Weights of a small GPT-style language model, trained from scratch on English Wikipedia: 2401 steps.
Each number is 128 + 24 x the weight over its row's rms, rounded and kept within 0 to 255. Layers, rows and columns count from 0. Numbers have three digits each. The size before them is the row's rms in percent of the matrix's.

# down: layer 5 MLP down (transposed), 512x128, rms 0.111, rows 338-390, columns 0-127
# up: layer 5 MLP up, 512x128, rms 0.0916, rows 339-390, columns 0-127
down338 110:126140169122143161143124123151106150121139145087170175131160107102134140159137147146129147141157112124114111127130133112163139136097101159107064076155177111130140132130147108135133111155141126110119121136135110141167140130143181125124165139150104107109154142171159145114102150126165122146137142131147120097167094080130085093131114111134143124094157143076105137076126109075109116112106
up339 102:149117149161150139133170162094161141123137109139098141119079113156107128124118128119124148116102123108137142117159127134099132089100173098143128105131151119173146119139129092123116167104118127115141141109097089174112148111132116163168097104138158094075106113109108110150132139098128122111180099123128081086110169123135101096139159100101138133152113084168170137091144112106123120151113
down339 100:122142087096149103132156091127080080120103164114144101116131090147127116123084157133088104130167123135102161121190119124122101090138077162108111128147149138119127162127133120120141127147132111136104142150150127143148115184091157111154159136107103162103120110113108138151086116123169150116138092134100125095133125147173104177148105155122135147106124147132136119146177109141119160153143
up340 089:151103113140156101173086115137135128144166170123143142090140135106136104129118137117143137100100125100138155164145112101159141131110135119168136121143116092121087136131120129109132097125109142124152041143155150122179117115149169171118119113144132159103164106076128109108123111071130123097141063122138167107157120118124133134122126097087153121143121105102125135142130114149127132174155
down340 080:147089096111115158123158161128128111092119146090154160164154134142126144129142153098130181132140163153134129163123123085156119119135103116165117102114113131160145169146143136128129152128103081134125130140141119099122134104151056139162140155122116113114099149164174121138130163088149161165163148131138109110104133092149138132134143123128102092095105121129124117211109100139115107138130
up341 118:126095120102089128110111083115141163152126102113140130150121139132173145164101138159159125119122137108097132167121126153135148162148152099165135111080150162130124112167167109114123158101111166171115109138128141153126157102170161126118099128145139134129146137113074150102131129119120114125145173088127131130109121159111078172147111116166132104152137151118122110117119061169111111095100
down341 106:086112117131123132092145047174142143114130080152087144155105122134097174146127109133144134174148145131099144155130099105087140152144161154151153170094116156109095130103129103118115142147136142086117118151123134102122163141147158157104164110109107167149172148142144115123111117165148114119074124136121175147120106126136123133105122125135093111101103140140105106149118095093132117138123
up342 090:139135171098116124100138149103132148130122125129107110116126128137111159177110083130152106183106122172150101115141136089140107092109088101111136163110102102102128081109116161132110131148121097118129112145169130143160129159149090113152135126163122119151127116106107161114089103184111107135110149130141107166108170134106130153155144102106133130116131155146168112082088117129066104140129
down342 096:106176125136126145119158117146100146114085184120179155159151149156119147092127111132142171116135126142154126150122119136107095136102157104129132113102124132125145127102140116110138162142078154165085146103128115146095145130147106147136105132134180111122110110104100110184099138113116150201141112109082122119106142107155153096149154139107121136122129092100148111103115119159099154173116
up343 105:105114139167122089123140160128163151103145151136172125103116144135150125100103140101128127150137129105104078127115103142122121152131105124125161118096139140156140111143138125124093103084160143104140160132117129172118141101092090134107144127119089122140097151155130133141135047122121129120131090130116093086103119076137147161158072162128145152133106080160163117113145142134079101128117
down343 095:144108142139143127120141108136145172122117117111146106089135131083134151099157071141152116135177127124150131076119096098099128136106080123132151110131075169130105086112128131138095110153102144156127124104110130118146090112116147143106134168121116139132113140129170139147151174112181123153145065123139101094110093134111135120088156120127100173113136161112168139170146128124149135125111
up344 083:141121116137114099148113160143152137117131113133112116100178089166111113102142123155142185086140128150068158132124070148087144127140095114135149143136133143115115109156138174136112152125132135097094113100108104119148150127119117161152102106142098077143174111156128178133123121093124147164124150178130171119073149120146119096105120130139156080144124123123095120118124132105131131122098
down344 074:113135100130101097128097153107140116104123130104178102148129096141124125128123132074119147160130144116126120113094128149118166085131100160105133124133155167117141132122141126095053107158144119121140141108132150096156144175108092100144152166126114121104101103110147141110114156128103105153164174184150083116103110144127162129151137138160156117133149123111094126140136076153168111150148
up345 103:105149111091116113131110115107153161142131167090160122157161158139142094127120146102112126114095096130173129137094130172105148155118145115087114129140117134142106131127118140117100116158081128069128168099134106150153101172105167138150121134136128134114179113136111129133099167109149111082066135153140110151103124133132115153105076111109113137105138142145159159109130131131132113190147
down345 097:120103115141136154121134117127132144124103127142144117140102142093131120135150133124176140170183182150132096132168132090141108171137095142130066130166150126121156148158117121153088084158141114098121144146097151122146130142130144140113075139121103143133135124167107105139143129116160127114117109085121126127127102160156107157111085095166111119132151195104144097138148152130077150146155
up346 083:138140125129129133117165153114126129142147104107144124131187117143113120122130082133164158166146140103134130112107143109140130106146145099189148138126151097125093127098128153178142105102107095146141117125084127135147136147155113117153112154120154132105099145136084142134078118157153104104110103140142115158161162146141130126107126092097138124112122187117140105103102154058087083135085
down346 082:119116131104127108129091095102097156124128084119117115112104164170116131152101146145108187147162130130111099116132071148114164138115129126137097117102121124153190145100128138103134117131148129098130112147164160112092109123150106092111097120134142155132140086095104119130090070143092125118118132136162114107113140129080187139117127135138125110139137092181132115130143093143106083134107
up347 108:132167136136104138142142092124140109090143124102130112098111130138122128129136133161118086142145147126123105133159139093112132118139117132162176128041152139131127123078122143137094142128149134194100135121139103154185086115157139158134141093165127136125152122081125145134121103113125160143124089105094107135141117158105126173111093163111098108120161163098158142141161121093141104116122
down347 113:106110109124155111169086153144091113131156161099150128132133134127148127147127108080135153137162092114130100091108108137130150098118183122115169103168114132178157118133095114111143139133123096081099165122152127150120093147112128116107108110113147140104154131123166157166106146116159121143124137155164118128142132082130177102115123144185120133136129137174158105103135187135152111124123
up348 097:134111118083121113135131122110129118100107131141135125130117111115120110156162149143117122141140155093170132110113158113129146145152142176071123142123147137166143118095137117168087144114133088108134156108087128181087145118164152117110104166096144116105129166098102127158136154155158158136157128157142113157191137099112126142185110139126136095107122121109130081181113153097139100127111
down348 093:107107182123131108104142153161101111149117170126160118163118143135138141097115102116134167140124151181138111142105135120175106103174139134134143130119133113081158142136101082155120148072134122147142147166111161159107154149093133108104148069108117137142161117109086120119101112146116141094099101097116107131101116145152080117110138101149128114114119135103092148120141120170162092128120
up349 102:104166168104167133148121118123134118150181162132104148105128119124148137106130114096153172117115111133172143173117110086170127116133122105143074143145153120102137115129131158109138141099111108138102112119090107134114127091146134124102106128145095110138114143167114166125150116142088146128152141129087153148161194111108133134124173122142088113135159109097130120155158150079096177129120
down349 100:129097132113118142157159117173147119122095119119176112170115158107148114152130133141087140117125140123125147125135138161085113143069102165147155136124059140074081173112155151141122141131141113163139155126172165122133148157143132148098136103119122124133136147161109102146055123149139098153102122109133101121115153140117113092106131154096102133118106165123125133126123132155083135109138
up350 106:135109127175121137122088132174142152143102108125102113099072077104103141135111138154138115120146121170111094136135130136114113184160125166158124141167130121152091115161139125110125100115109101116151095123064154122159112138125126159150132095167099143110120175103112144153142111150109137158125138111141147113131151101132142127148139137194169116091102160111138143136097163124139092118120
down350 103:153122085165163113109178110099152126162103187170152175096107106127148129150107136118146139121111114118082134129168078136112106114105120107147121119172139103121121121132147127161148136078149127160122119136092135110126115139146090111080131166141090087157136138103099123134109126128138123112111108107140151153131113151118140128114137108106138150118138129161130054127152126138143086090165
up351 106:125142113138116137086143167152118106144110148098172122107146137103148127142132116153147201056139120102144107109115152109118121086123140121095124108136088119116129136134128136156145141105091133099088128184071122153101130171105111116127120159103084129121146142145119132145138143126111128124105165157126154141119141176166126116116105131098139089153112152135133106130187162137107164158133
down351 107:144154145127130147152123119105131130146141110107113109097137136101121079105087172161168085131147137113109160169136140137095128156158117157144131120143134161157095106121116133118133103115133101131149125114153118141144110109131127192111139108164127110195148121130118117109137122138147154119131132140167158145128181088105181185162112131149147111147134089169096125074116102150129100116107
up352 104:127168107102076104128115149070131130122115113139104140159095148148122159120147143147157137098095117169146154171100136166135140143114118125119134121116138140147071140113121102130129124130176169078128126128122134133141125092146118118097125106139144098119119115119062112099151088128145078151139134110131166138137130139101127102128141124118145109157150138094152067156124164122170120180161
down352 109:126160106136105128109115129113125156119093156133103127149097158109111159110193138139108097117096121063155097137116129154086156125090140126143115134140091130158117108105135123175151108113148161123129150137128128134159124135140092131111131144132142136146159145106180152107114111164115096095106117143111147137102140166190169134105114173110128134144096152123150117162183093123116088139147
up353 092:118145101131190124136101190108121112094148158119096122180150190151110101159143158132138154133089124100155134128136112159130148098115129143105099099152124118152149141176120126168095124117129117092121120126118117062136124159141129152145096145138118147128107139137173153102124144165109120112068114140097123118139113121124108104133146129118159096150150116138144114112112080128092131139167
down353 093:155059155184135136118120140130151097084084132142136120119145136133126118126103118124121175172126165113153127090084103143134131093124102143109135146149109100125117118172159107136104123122150111142156162154113108124121150092124158159102131125089122131138162065145130103106112115176134143147134098126124126097154101129097150099154118134163132119166099099112117097100128132166087117112099
up354 098:123138151144104130180129112125136131109124127126133156135116148140105144118147078104114136101134138132123110108124083168133136124123161116113090140092165140159180106127087128086107122096117137109129139102136125113131174127136157115163136109091174144130170107099155100185119095122131135126102121100129067088150131101151146127151111079128151120133119108169138121141110112169101080177138
down354 101:138081117123108186146132124116139141130160144143108096115143118157184090102163126128139131118096102093189134107146165115149138147132073114122109107140150116143137100129161124153123085104153122137122181121070131144147142140111153108126101092177119120141145145078109121113124197128125144121128154112120137098115145117146113136134108116186131140156129161146124095131126160140151144111137
up355 103:135173158091116066125150097127157135112151166165102161159148105145100103101104100155136102124143096110129118173125104120163081148145142137105176103148118115142122134155122124161102176136171150111182147145142102127143104103136129111133121103174115109113121162139090106132123122136120108068160144139117136154152147116123122147094119112091137137142120136144142146148110131088143125083119
down355 103:108099115096133106133087132121114139138119170151180104125142139147121149156125126089106163113159112134171115114122154106122130099143087183155100154159162118127140105166108102128145114107133148152124127112135149098104154114131117146131124125129132098131119079114098177154126133164140171156107065104124092194091128119129132126089142104132125134128148146105138165103136183110149105122121
up356 095:096148112149127110156133136116079170157141140134084151103108127172107102129160135122077176131132143153117123156093097160107125116112131115144111123164061125135149103154120107134111105106132159133094135178122104096114122114119152197146164100129118113136158115105103130135139145156136152133116148099154131082101113152158104109100125119113134111141105159148115098173156106088132141123120
down356 090:175111107087138147070119162126106086224111120095121109147139154121135133104154152158167157156133132159145094105090165100119085181154121122120129127123120114114091103167112149145119120131096157148120157108127144133120100177123156113142135157129136089132157137141120168118129136142111151148124108136118093144125134153120178141148144137139106126156137149109131149139156112145134152143133
up357 108:134131122127174116125083112137132066118139101084164131131095138178155167117124140094147156108157155133148125129094117120150113098111128129150134154140151107112160110151148131182157109136117161112115157113114175155117107118157187117124093067110094172115128152112133141146150169118140114118109103128160108097084139180100093147129135152118155116106117153124128133128118118116124133110138
down357 106:115153110110115139116158156117089121128181119111098141132096128090133113121149152185096129211128110141111140148140134141157133148085122109130113093134146119172100135132127135085128110098153109141156131162085153108176151140160118134108107099115102112124126125137167128136129120119136132116151121086097077164131105142154078121129110120148146110131179105088121140102104146103115135122091
up358 106:098160166081108125144144127129168120155130092133154108115143146088137156110136122162135115136138087157092066133081122129160136151133135140118133133138104116139191102117148138150108155136109153111110099102111100141136128149135140137135109131121154069107121139132121115131184097122154113070114127095129148135139168158140144146070137112149121118118157111055144127123137108139166135133142
down358 109:116132133096152145151075119143141115123121126075121063138134179109117176187152140127120148105126122137167150144144151117102119136124130117119088139099129127087156165146083132092126117141120174134118106130138077093104130126122101127118086130153123122140105119114152160119157112139116125168128148152105113115123116161100185095100094127171121105166086117107127124121156132151099111129143
up359 107:152080155126112110106128129134167139120092097084151064122113136126161118132129136144089127135147145147128140127133128128104114121136148098134126175161116153111119113122110122117097099157109159173133106145118155170102130142113113133148096084165131156176125131107094093124120133153104120138101132109143176158090113161101100098143133142117110131142100181123062174151095124109123137125101
down359 098:158111107109170128120150146047142072118103119100128147112118163148107130109164140117127078120156138141118107075123119137116129140147109094161135128128151078133120128147138122115110150119131140122091134135105134178141115153078113109102089135138105127177160109128110135158091111146140133103151135070173127121131116114112094105125143153158151156103162117106141112114135142103131143074130
up360 101:133135124094111139103147133127118124099136151117146105079078108132144155167132129110086178143141126084138137109100111107146115130163154122106135097122129091101089157138102146110093108100136110151189148109152093133121079128110111137104094127130146146147102138128122142138148103153107088158110109145139139127165137136133076141134133162070160147126102154149132134133169136133117097177171
down360 110:115138127119118121138124139145110116119109099156082133132112117162093119143131140146173126096109115170104113167119124133149069142098104109128074161133124098140154063087108125117080112143119112144110119103095092148113081139095105115109134125203119136118143148110158176153116130130148077134109105122109128165103138142120146169110167099107122116124126157131126122150113122108142147099144
up361 097:115108134058142135128140147130143145132113111089108161122120117113138114151130102123145115105192150118142130118134120080118125114158132144132126099131062101101140132128156124122116121124123088145100150092174120123115114150144097121144088114163147088134139076119108125155159117125106106118125107138105103150166116113108054075104111118087143139135099123084147142103148139131135163083135
down361 098:178082129096171152084145143149155085160150126145115143151135108116077126141112145132167155138122159112154116119160164141136163128119085137145127114105128156115117108138126136126104126114201152137188131142175120108140128135102141090123104130125161102128120151083157163106122114125149077135121117084101129138106147135162165103140137146131152127129141126117107074120101109125131116118097
up362 102:145169125148139134109073126160142157109117147106103134098140139140116169158132134119101091122095140130157128133132116137087128125132117115156106123129101132131143113128096141152116137205114166138131113144176115122168105116137149138123150114098153144111156124093122128129125107121165092145076122138125123071144123148098101094158129077123128093075158108111140195088120137137139122096147
down362 108:116128126119132100120107128141150093123083132084165083135114141119127091135140119147090124109103145162128104134128147132116110069126105125148122152145114151158095125148147121142140109118178099147141172151089099148108160126138105172107169180134099126101154146095118148143141160130137143124167141136173101089150104164170111110132086144108117174128109098134141107183125136123094134126118
up363 080:156117111125154104126160170097155106152124126137104137128135167109113162102127108136152180111104153147137125093132101131119146132115157132176103162139122128116085129109134136121138147121108112103111094094164144108142122149128140152145129108121132174144198137154105192156133126167127142110132125160122134138140128149081117123136146096117136084090098127127112075108177133124129072131083
down363 086:112125122153094108123131105147098156115100054144152086146137138125127137096123119153113147148098164160098119151128124115131124128130078128115131122131140112176107139086146159136103126093130120099102087071149103098123150180178073132129129108150143113096102104115087134147144118118075130119151142161087111103137140135123089132137107093145138142112164102101129122135146120109111141093129
up364 096:119081121160138145098105112127152106138132153160127125135143127112146079134173128141155106087140092149123153117124074120143161103142150155147170141102165123128117122133131102169143153142140070136118130132122108126083092133104136172143160079145138111087107129114118130140108155133133129106164129139153110167147172066154095134107149127131165105143150135144169141100139119078121123108113
down364 077:166112113103131110126106118131138127106134161128135152172168167111142126128121186105134155120164110126156156135132083139116092139107143090111129135105091140112140118161146141148132120172144179095058179143152076160142117122146149120136142148135159190138122145132118128132146098107140119127089099107156139103091106103129136103096102126120128115114150141138110084148105141159122114156101
up365 104:101143112142134109137103083124086123130113107159157136146166124157106088157123127135136139115111118119115131127077121155138152123158147106104157089080141134139110108137166123156114125116152158120200136096121128148116078144182131172112130110080094106139151149164128114095096158150137119122088107123154115099125142141119100135166158150148099110123123123145136099090119119127124128083175
down365 115:107119164128150150088124149122151075153085108129134096123125130166111160126122141105126075121135114127133118142083154096098138164086123131120176129121117105146159108122147115097141140119118121110148149129117125101108180152120148083114122110169168106098167118099087125158111107113156134133130075149156146093132139152154115116075163117129148111138103142098179116156143108131158147122116
up366 102:119160116105104130153102146158119127133110148157150138161119132154115129117195078169123110066136101161152096129096131139101146158148152118094148128107166146068117136123130156102158139134125110129078126106120123125110117108110136121152118151138148137090114131169099121105164172103133152117165093140118109182132138115122084123125122173123139127148137139134087108162101163145096114134129
down366 108:118104048130157130161095120130100123091122132136105091088117083154115110139126156119130124126134153131139133098143116129107091106133148126134189149178087133176127123139127127178133089128077146152122134132135164135161113181104156145145110146124105133119123187112116089158130126149116113129111097128104140129129117132128168140123135095121104150096100120142110106084095137126098155117105
up367 103:106116094079106100164131099157120139166129080130139130119114169150117090140184135152104141123130159156108138077171148094142122131108128145123105117135151128160097125136150143115139133142126118147117096110155128142160132150160138129205157081110125102117092132154099140108137148136157117156100114117118090111084137131119105120103133159148141158092107142103171115140117164111104162146149
down367 109:186152130119131136158135109144203148103097125126121143131146109116119115140078149103139132142178138123159079128117128113129103142142112142137158097127090104133123118145107134077131103141097103108136143144131149109150106118128089110127088152135077137100161169142136137151125175175125167153120149165142154129136111092120113127100115128147148109103080118106167080128123149138117105093111
up368 111:113125153121160137132102163111110121133135142123139098123174143142111164117135146129131125091126081140110195128075153140116150163096134109136093172150130110094133134143124117156068127147113156128163129140141108124148100159092139127097153125130070123103156089087143118133117097144120124110113093129156097140141097132115103108092128102126162143117108147140114170176110123136143166085099
down368 099:147112106157098122146156137133126122138183112125135097083136130146147151118075157120140100128145131140114118124167109121149078177108111133134135108111127084113109122138113161127106083165127139124133169139154176139077088123139151090167158107158139160133141154171150111136107164159122103115123154108164118129138112099165110096145116145113102115131080099125131122087149148133088158116137
up369 101:116115125121126130133121079131139110120088115128126101113157138161162100094099122144133159114109136137119171092182138116142149170127115138069135116146072134116160152094194100085136128108113144145159136104143172175131122127108168104135115122137108122164139126140103145126175114127122109136139139142106104108148153148125161147075108137130143136085131098089098146112117162122111120170131
down369 111:135145093117093101116108123149141111135153084175123151149160117157149094159124074131091126115110125131101122086104145152165107121147207086120100139126155131085156150108114102155097160121127111154128128113142111115112139159107143140099102124147136137094106145075162148117135102149133125147120125141103154133117123152136081110119153089116080141144145141154152122136105091099115160151142
up370 108:113068090159102141130129161111143163127109133176119091081132118128119120100171136123101106118146098111104118148127088151099114120177188114129159120141148124134096148166174137120145120160159139148119101124161129157131130125099134114116102168104127108182112098138141158140123099160146117094094110121146072132153129097097145119154131142103107116129118143124165160123104110098148132144141
down370 106:101099150140155122148140093114108133143100159146126130118134120099132155157102158092092131137158121131162154114094165134120160130113094121107102095100197137142129160104152135111138108122145114137084139123149119110118118101143138174104141114142096098097127150102128124150105127118135103112082114131087153140166186159081150096167133126120145119133186103102110126144087102118102140099115
up371 096:117139103196122138138117074157165103168134159120140110138117110148174123103092137158113158106148138132167135156192141160161118152158147082118141162085112107123086127135156131131165155093143087138134142147131147146141125133172155128145152166102164115151151116131124119146124108128111110119124145145137090130103112181111119152132112121153102100139177127141160150116132156120138138114137
down371 093:156119129126131144103131100104140114137110171122089196179118162146088060109104106097121147087150093138110115104113119111109114127142102101176126131121136166112135131146148128118102128118117174118127126129165125126072098124162170122118083122119143144134125145113149148127121129139125073144155110167129150091126123146134113088150155136088130106159126126166130141112096109146121128104174
up372 103:148128187140101111131142151164164145122085133103105137133129131161142119130106122110181085106131135136120141144113102138128138105058157097140108143120147132125136152153119122092135126135164166112151122148126152152115106135127159133106103084091109140157141100111127112152149184122143096088118103123118112140163142111083098151149132086130141126110092151156079157181118119147106154116160
down372 107:141146179137105129166118126143144119120186149100134112125142087109130149107111091126103130106119114130085124082157124128144114110126105128124140103179117125151069117139134124154151113117069156178104125145156114136103092154083133138153119160148107124162115104120161114116131178155123154152152142146123143172171181142129097129145118127152098130153075114131108118139140123106116131161106
up373 111:130132174142140148109138112130168182135133183180157101135108146110132122118087095144130126083156100120125133137155123132146179157051127086150107157131099170102121132117114122130148103124113143154135102140154161105132145088111133107088135146115130148099120117117104152112126122100136163141162122107101137128139106108109137165091166147100112131125092134185151149135120124154145104135104
down373 122:132149093137125132103104161094134115162162106133133122111120097148117106093155103122115122138126158097146082129089163134181151127151123111147122140124141133125075094121126143130117107138089127139122144140140130123172088168113103138140113113145062106082153138085131131180091112186097116132112110158140129120116166102096117130144139124108133132093185129092104117095162117118145149132134
up374 092:120143154142095076111161115098148111158150147115121138106157131116155155118140149100130138127114127081155105130105135116166155103124132158097108127145095107133141102155132103115164147104086131140134133075147079147176149142130151159111118117147102155039144104146099108134145120138094107115146100095111159147146157098125127074156136092133113106154101117130111143107095133129135134108147
down374 075:133150130131107066098109091098165092129106124129120135161117104157143104134149159156123140119155129135130108178176133107155137116141132166192111123137148109150173159136165124155131150099138118149127105123144158108107096135173098076146150152133115161143132105129135097116108105093128128066145150110130109143120136128119131108129161118151101193090097141139119115132129122139159125162145
up375 103:092101153114149086141113164116158122124111127140137142127111129084167153136133111143112118167134110130114130061147158115107108136117146129119144105092140119120122144187125156128148132085139141148135090150128127101185131138134109125133124100110165075150169135142123092137133091154079103133167084168132108097165175145137128086108136128142134134140092091136132116147107147140100154110098
down375 108:115152157119148149111146187154121161149106147164118157094156067160110124121126170111094112128124136097157134140111170100123110130129131140117098157139129098142118151132149104128141124120107099159114130122125130171170162137163104153069137147134136100118110123169091154103129099096119159101077147145151163128104110096146139172120137135133118117128108138161122103146142074084147122115127
up376 093:134114094121140107150139188113102198141135100126156141155145162071145106126144121110111142116090123132129124185124128154124144156129108096125156121094102123126130130142151136137135173128188105111128155127131137124107123156126177126173094163157118106122136142101136116124156148176098108124098119192121131141159139072119111134146110114130152143114169141137148153136152109130125172137135
down376 089:093117115128092157145143113161151127078142127166096148152131122149155114110114121195147112152152141193154146136126141122131106155114128152186151142142150115092137102152151102091126098139106169157140114156151151145137135047126135179149130121141147114115113128169153164118097110124147107138112118127124093118093149104146109132109115085139131147116142132148122101116101110131165135108137
up377 115:131126109153083151138133132102122140163116155154135097105096124160122126169134140088163144136147142119134110129133118145090109141163128101123119113128103147223157094131162137114162121106142116169124106109127126164101118093116132130133103102117121132145125148152167134155137143113112150071084132122133165099121123135077153113159096151105146085144140124116114098142165113167143176153126
down377 105:104068113114149101136149137150113115106108142111105135114142120164125120112098149087088106122177157138096144150122154176153116076081097118168135171146131123128097146159139136099109115126107120170065120143140116111122118084133141107126093166099117117122076146126111112119121107151147144137089138144132144132141100167137132137098139174109130102128077134132122115112115123076119103130116
up378 104:170138117128163151108128076161146094110163122181183108097115112139142134124152126107116173087090124147098139121103124096142153134097165125157103155134116152115200103096127130170162159112106135153113100153146151102130138164096109133119100108120127143123146086145130092086099118116121161144100096141134132112115111133119140135129140154140119096142094118118164097123167130122124144120104
down378 098:127138156152137126136141136139121082106126125102139128140129184088095149146095071153121125140138084085127122108149096136131100122120118152114161137093081140144122161134092126152106161106133124099127167106115146148130132127119090129116140156128166136159141183108149168113146118097106142120110144085140152140143131156100104078176129141099100132147164161159112131153139162151109132109178
up379 104:118138127124119091131123139171122117111146138121126128120108104190128144156170119186097168164124089093148150133094107130125116138175156111178154096128098142125125141164135059099105124124117160156160112142131132124122104135106125094092124141102128085142130094117120137105124090062117106109123144166121150142110121121137154146115124118133113125159117138158172121141122115139156127190136
down379 111:120106102120115140115136116157092123092116126108109174082158162093104108101088109139107136126168144176144122120172102114170149133132134137115138102141137109158154120089117121140112153134108128157060149095123139155152102184147101161162147154097133135127146121111130117180134166144132101156106130149162115116137110166129161111115135119169120134141105162143157095138161165120134136108114
up380 099:138147140178120108161166118125153123090108130136122133155136158105123129149134118123107106150128117104154164105111133094153101160156157120097137108140113110157048149125172078136130135131134140137123141173078157097114107138155145149156133098124085145121126140106113083141110113136122145139149093112180141111136109096164070145153158115113079109140093112133145096143122131145129153113137
down380 096:101141122143166129118087097132125127171094139100104128133123100170073134124123142120119147131091121092134163146074153123126075137113114124153078087105166122101138088122153150165121118112118138120124138147108108113127099136118124106142111117173136127121118104093140142137137092145111138085104126089078136126128140095132134150133121105193141141099164145100086156139113131133083115169140
up381 104:163138152141087135155155102103127127137098093127133105101147145094134112156128134137095132130055093132162146109137125156105107093119129143112111135106093117090105111148168136143116142133127192137148097109143149110120115137120133094156140164116109138071146127110134124100132090139186166139125188154149138113153116129129152153133099170150085123104107139159166113103112128122160109123136
down381 108:113148168134073146160105151143136116162150113099092122150131095119159133148145151118142081119070115153155097130109143142147100105118139139124127102139108147185170156096115145126132074139099104151153151110131114140142109119093081127140145134084141150103095152112125131081132137124183127138149123130136122110160118103154164112119130122147143111123108099144068084109111139094150111128135
up382 101:100109149152123159107103117113086113160148143140093103107139143101133152142125124144173128119087174160129155081111086145171155171107138135130120147116133145157141125125167106124147107154118154137141134107160163122120092145114175125132111145123089148108117069107112117137136113125135148105146155151102142094150074133135116161107118152144141092131158090129089107077147143135107160126091
down382 098:131153126074145105120170110146087120085137123117176117139131102139126128123144135136133174143117094115136107136167173133107110121129151120104158123097156111078089114099143139142148112054132114168128167077148103104102134093155129129108134100108110104153113111106122161093122122135128125105112125145150139158170128076169146115129109104135170110119157094134138154126162133151141133156141
up383 084:131112106127141136127153087100143083146133079156128160113142140146122165152104160200143135132132159113096131130077145135139128115125149144135149089139124140137154158141123132134138173127144101117123169078091085148156120158118155181124095141101099110122114153171129101113095089103131150123136109149126109105161136142136114107133125160094127151134120125166108100157132139144124182165102
down383 099:124071121182140163092141130147167116138119159148121127136101148135153124118159124111099105136137071177142115122133116111132120144152109118113107141074159124101103148128124150108124105189100185165127105119147124104125085135143084124082128150106114129142090130101100153161137118102163111151127165119115134136125121120150143112157112128131140121144130114152121082155145112122133054114147
up384 098:104171174145086136093145120116124166148114137146130115183114155106131133152118116104124124104093110113103116130091110097106110119120118103123143105125155138125123114111189123127151158129133120160105088150137133139152150113164185141105154094115090178148088119137162153168138071164128092127115103144121138115152100164144123121128105144127142124086118152114165142129156109154119108150171
down384 101:147159170135149134118111136174158113127133134114109122150120102124168102098148154137126165132135123154152098116126097115168131089126097142111152131104153102094111156201127120104139096146135092142113132109185154150118134139124062100120127120098153140100128100106099142106142154069163129141106148127070149119095162128117110161124116126135141104166117127139134107090117098109153112115123
up385 096:144166163162144137116110119096113122135103115150151082165189117114121168126137146097124167141099098091142168118113134123175154138132167086115102113102129079098111149144139107117141163125184134160140115085150154150115140142078126143152133100126163130123112118136133089160129094130125138105152104093145102121165131109131127146140114155087139104134098109151122115127150136098154165142153
down385 107:100084087130118128125154157146103065143124089160148155131111128154149094116159103129131096171100161151122099125132118128111110091136119112095105152099132101172124134167141116081120127143114143106128112130141151092152134147100173095154151145140086114146167150159132100118136154101101133094138132099138153152153116121138125151115146111145083094143107105067101104131091116128120135103114
up386 107:145139162135154123117153148117141193114085072123106133151170135179115120130107156138127178104125128074146133094122101098144130120115135130122155136128135120125151144140123163096143131122107102121130140121111167077177118112107094110136097141120182130134140105140123076157133134129174103163156114132143103154124116116111134129109095179107112124148132115084161128092125152158108090133145
down386 108:141109165146119096106130155129144142142153131115101181112133098090139153128139133117126131138135129144122138112120159134133123107129129128145137144121188132124110192128126161163142160176132101138098166131133066108143099134110135152097172156133136100119102132120125074156110158124136132160165103141170143137134111151113065098133097134142128080108126123087108101098094096101102153141100
up387 100:106158129147134115168147122136150160147092138126086111127110152103130150154118104172149137100164159152122109096126084129136122115149152128119145070164103158108145101100142100115112142141159139150146117124128137108104137139138150170078145116102122098138096135067114130124125134177149136099131109134078183149178108136105171090126116088134160130139139125138153113142123134122106162101101
down387 096:145108134100134128143195120150102160124118125120116122116145139185139085128147131118124164132138111085117140167137111143167153094054165169108094110122138119090128174159147124117101133095117154129126131140115148121143131105144156104084134091125118148143126116089108139162099116110121076141079100121121131089075152135095139157148093120134120114102144135141149126094137122120135101131107
up388 087:140117140135159142126137154130121126130128112139141148119121106146175148146135073146092161110139088157096123142128135157055154119119108128104099160116169106146135118159104123135110102124180114140129172094134102116179112159164122096084092125138088117136186143161156160121125131149106133138136108161128119121126108112067147117126131143163107132136114096114090105101129141140133146159162
down388 093:154126111107121142109144098082119130159103163155093134176129103177122159114132100128155090146100162127112122109079099078144128097122099112125118117128107135093123110144157118109129105145138159096134149145092090117116121114137148149121108149096135163145110132094122097143171091132115153112117153173135116108096108098118121121123090139183135150096142110116112111138065126108143099098093
up389 095:114149132130136122125108102091168134143181124123118101103135166123141131170114146101087123142094122156168121101133126113125132133132148113159122146134137142130139198116102112127116135131140163123141127110159105156160116089118118117103119111134133112150111158155152132072197057151116113152126108099148114120133164132141112155067183107133153123145107170099149134170138131114130147132137
down389 098:129120130121130113106130176117118129138105092097210162173136153114099127115152117094143122129161136125117140167177137159129108104091124138135126185129134147154159140157117138109145104118126121165145114144131117108151143113114149136147125145139149150140125104140111104112100162112149166131149129132132125179098119160185079154163137127115135097111094141132145097164108151081128101078140
up390 089:147120092115098086086108132134141171162138114129152092140160128103120150082126089140101195128115084139143135124133089094147115114124158165132105138150143096134123099143120117157142144126160139122125122087120113157148104135118126161122126094102092139137119116097160156157105138156163132090155177144104145097127098107126141131100166138150134096138109089160119111112164133122075109102115
down390 091:153134102108122120155102113108100097097088135143116126144126137139127123135094157146136136142116085149084152200116167081153093132112129134136091118136181104112135125165089144137127120147128071096095067104134150124136114139123123088150152119142173117119147107163145146122119113123116105166145169135108122121086117151144106099132151100111132150133114094152112155130121132160150114086102